config.yaml
num_key_value_heads: 8
head_dim: 32
intermediate_size: 1024
hidden_act: "squared_relu"
rope_theta: 10000.0
qk_norm: true
attn_scale: 0.177
init_std_up: 0.0488
init_std_down: 0.0
weight_decay: 0.015
final_lr_fraction: 0.02
max_seq_len: 512
dataset: "wikipedia_en"
Each number is 128 + 24 x the weight over its row's rms, rounded and kept within 0 to 255. Layers, rows and columns count from 0. Numbers have three digits each. The size before them is the row's rms in percent of the matrix's.

# layer 9 attention output, 256x256, rms 0.196, rows 236-255, columns 128-255
098:171108151137149104160154099117159100127101139105111073137148151122178090109120155166138173134127129102194115153086166139108095131139100149144132137139107084110089133093140167043158127149118056141128121089107124129111144125118142127103110134144122100143120125135144127147152163132095141141115149135110166136154113125117091116110126139147181129123119130129181169121101133084112133147121
101:147126095138129124125124136143126140157187140159113081141134134128122117093170168161126092104084157070122097162117162118121132133097155120173147135188162129101122132109161121107094138152114129149171103128124117162127123081142139141171092093129169148138117125096130136102132134145157097131100156132094132164133140125121117122127140135151158140107108103181131086132137083125106123110070
094:123094128123110143114138125111163108118075181123073133136124184096129131114130107120092118116111112159124111080085181092090113144083086163110145147115133154088111115154165122164124117104105089141117161149104155133122094147126140145122127154121122136152142140133104160097143136092101150083125108129081135140133100158105126108158124123128153144102138140160122117144129137134105101088143
097:142135148149115104112155149139142112117103121141102105142114123139187137185128110152135115095167161135152181159104163140148115163133102077111149151134112139126141144137137158162168149122146154142138153129077150112136110134153121134092128091159135114135135143112136124139117143156143129120133086171109126173119131107154135145119104132157135134155129127172077152115107128087134125097127
104:111137103131136132113090120124091122147122139139106135140121124118130093053149093162134150090136123180099133136103140115149148130187087154159147117104144115073096134114131092096185109105107134126110125152169123102089106135175151140124096133136090175122138142133152143139117133111168083177143143143135129116123122161126106167105137151118146122122175153151108096121147123110127126128116
104:159107090141139136118094086161185167127119138160112143170148096149152133124095163104097105113099116136111123107120151105112111130144126098153153115179145124121110130117132160131161173179122138166077100140123118118136123098148140135134108159109172158126157121153090180128157139123148157157083102114145147188119160144181108115148110160108130141137119117118149136094147153140099088143112
101:106096092096170121137158153103113129146103144138161167097140105118098128151134114099098126101139114153155125188078118132091134148142124103107178148129160126174137153165149109148110110160133152179137161124119110136109123133154092122110139120126129111132122108117116117165145115136135105145101131156151106146110115127120108114126133120139091152159115142147144142136099145140127110121137
093:089135091108133134103127122144158102081153164129180159145156133123116085113122105126107093128157114169108120140065112126093132124121122134200112119116124129087141137111149112136114125098147139151112126113147097088094167166127133136106099155115140095155153137143111113150111136121139110092108135124139082123153171113116133168111122147112126133158109140110105102129126132098149102102166
096:092106166144159125135150116101113130195076116144117130114137164097093142096127103098140139139128087095108138099077163115163124151134115135130145119113124179159106095137140123118113102155135137174113156095128131174156136114190131162105135123139162167093140132146154116142095105120128151147130153089090118112119182125109080121130179147121108133108142140116086143100144118120102135119161
100:175170137161112144168114127155142110128126147121109114153091101161135114138098139131108157123118146093149138137072137122114137086122126164099167107110158111132136189131166107172088148105141134150159147109149139154184121152125132128155094154081112100079114144155097112113103155112119158146126123130106134115143098114123149147141119102111110115119158136113141112132120137126102112109143
092:143144106126110129134145098119128122104135110134130130073080128141134140112161120113146146117112114110124142132132086171159133081163093095128129136157098073137137107126080092194128164152120122121157099108184132118176097112125106148112139079108147108149103151142139115141151128104160183112144082151102092120129121114119144094174146127118126178146097128112131128136138124120130134118102
102:164117165160098148162129111159128108121121163119109103133136137111143140123118086110133145099102116103098169144142105144104093128097097157147080177121106153116137166145174093068135118144105127136129111094116130114140106114115106162088150137097139132119137129146145146114130111133127086134132096112097134095080134159101122105090147141113134132118144155158145158127144120087143158134113
099:096135143140115137157178096095150111123148137137098116132086161190133117085118124141136133182107086108115162143125108136123161141126144091104163151162109117158115071118123159137179167159194140082146108126139167110133130088139089105127142100126134102132115114123135166149138081157174106155143112124122139103120158140158128106134104105142100135160138142124128110115150168138156134133135
095:161110149129071159101126115106130134142115125135132092134144142103127126098124116143128111108108134072112100109129108158153088130139137141143076144082108104134131155083128135146082130096163118108128131071126142145096153164136125166080159140165110115079094110185109141153149109108110113111114116105145115100139153113136140126110121139125172127101158118102133162129160140072116097123097
102:132126145142093107145136095139112113132158137145142101140132132180146129147138147118109087151117126183087116105146129103135132121091138150124102188135119122082115214155112130134141141149084130102113153137153135118128119158138156140102146118156117117102133170167103127117178135128175072140114148123178146080137094140136145131109134114125103155080138106124147108171176130126128150116143
103:143117126126171103169109125139133108108116144140155163130154197171116147108143115169102119097158142129156170112125150107130080163096135097128140130090137108119100124141155086099141121171186103116117099067142127126171149092128129095160156104113122171137143125105141148094141116113148132142078122137150124110153091112128180131181101108123111125098125136121167156112113123151091127086161
097:118110102147158159116156112135117094102148125140125154140131095129062165071150110098158151133180122136030108127095146139175132124130150142085157113100103152153137123163117153135132100116107144122128146107157140110079136140122118117121144073140151116077162126151157139139136126097089113121134153160110102084157055132105136175163119105123111100143127143126158143099106136116143145121133
096:099098138121116147138125128127142120088168126151135138158153102121150129117129129134155114124166106097128088131083145127110144121153110170110113100121130127176152121148131131103156111138172126141161162111130156103119133126136187146155123117132136100087117099092129070148151152153099108113124157138094110130129105119149116117125149181128087123156138148118132101131120119136125142168094
091:116106092172150119173083132122155132135130111133135122115109114096102135144114124147057113139107114104102121135149142140101155129169131100149150106147107145135112178141118126106106113121070115134165135148125108106083105088111163128127094101153129127115158136120119166133113142099198131161091082111121146110139098099108123089132112124143175096110104162121130088114123093134103142143137
102:103110127128152134102146170084156144147091162152105091170129103168116122126100127149171154107119107151102122165153152132112114104108127139115108155116079138128123100140078110082151131145134111108135152154144089117123104110071172120125077135118120127078131093131122139155146134143107087120123131172096116116129101111126102126144106135153101143113101110124145122105122094140141139137128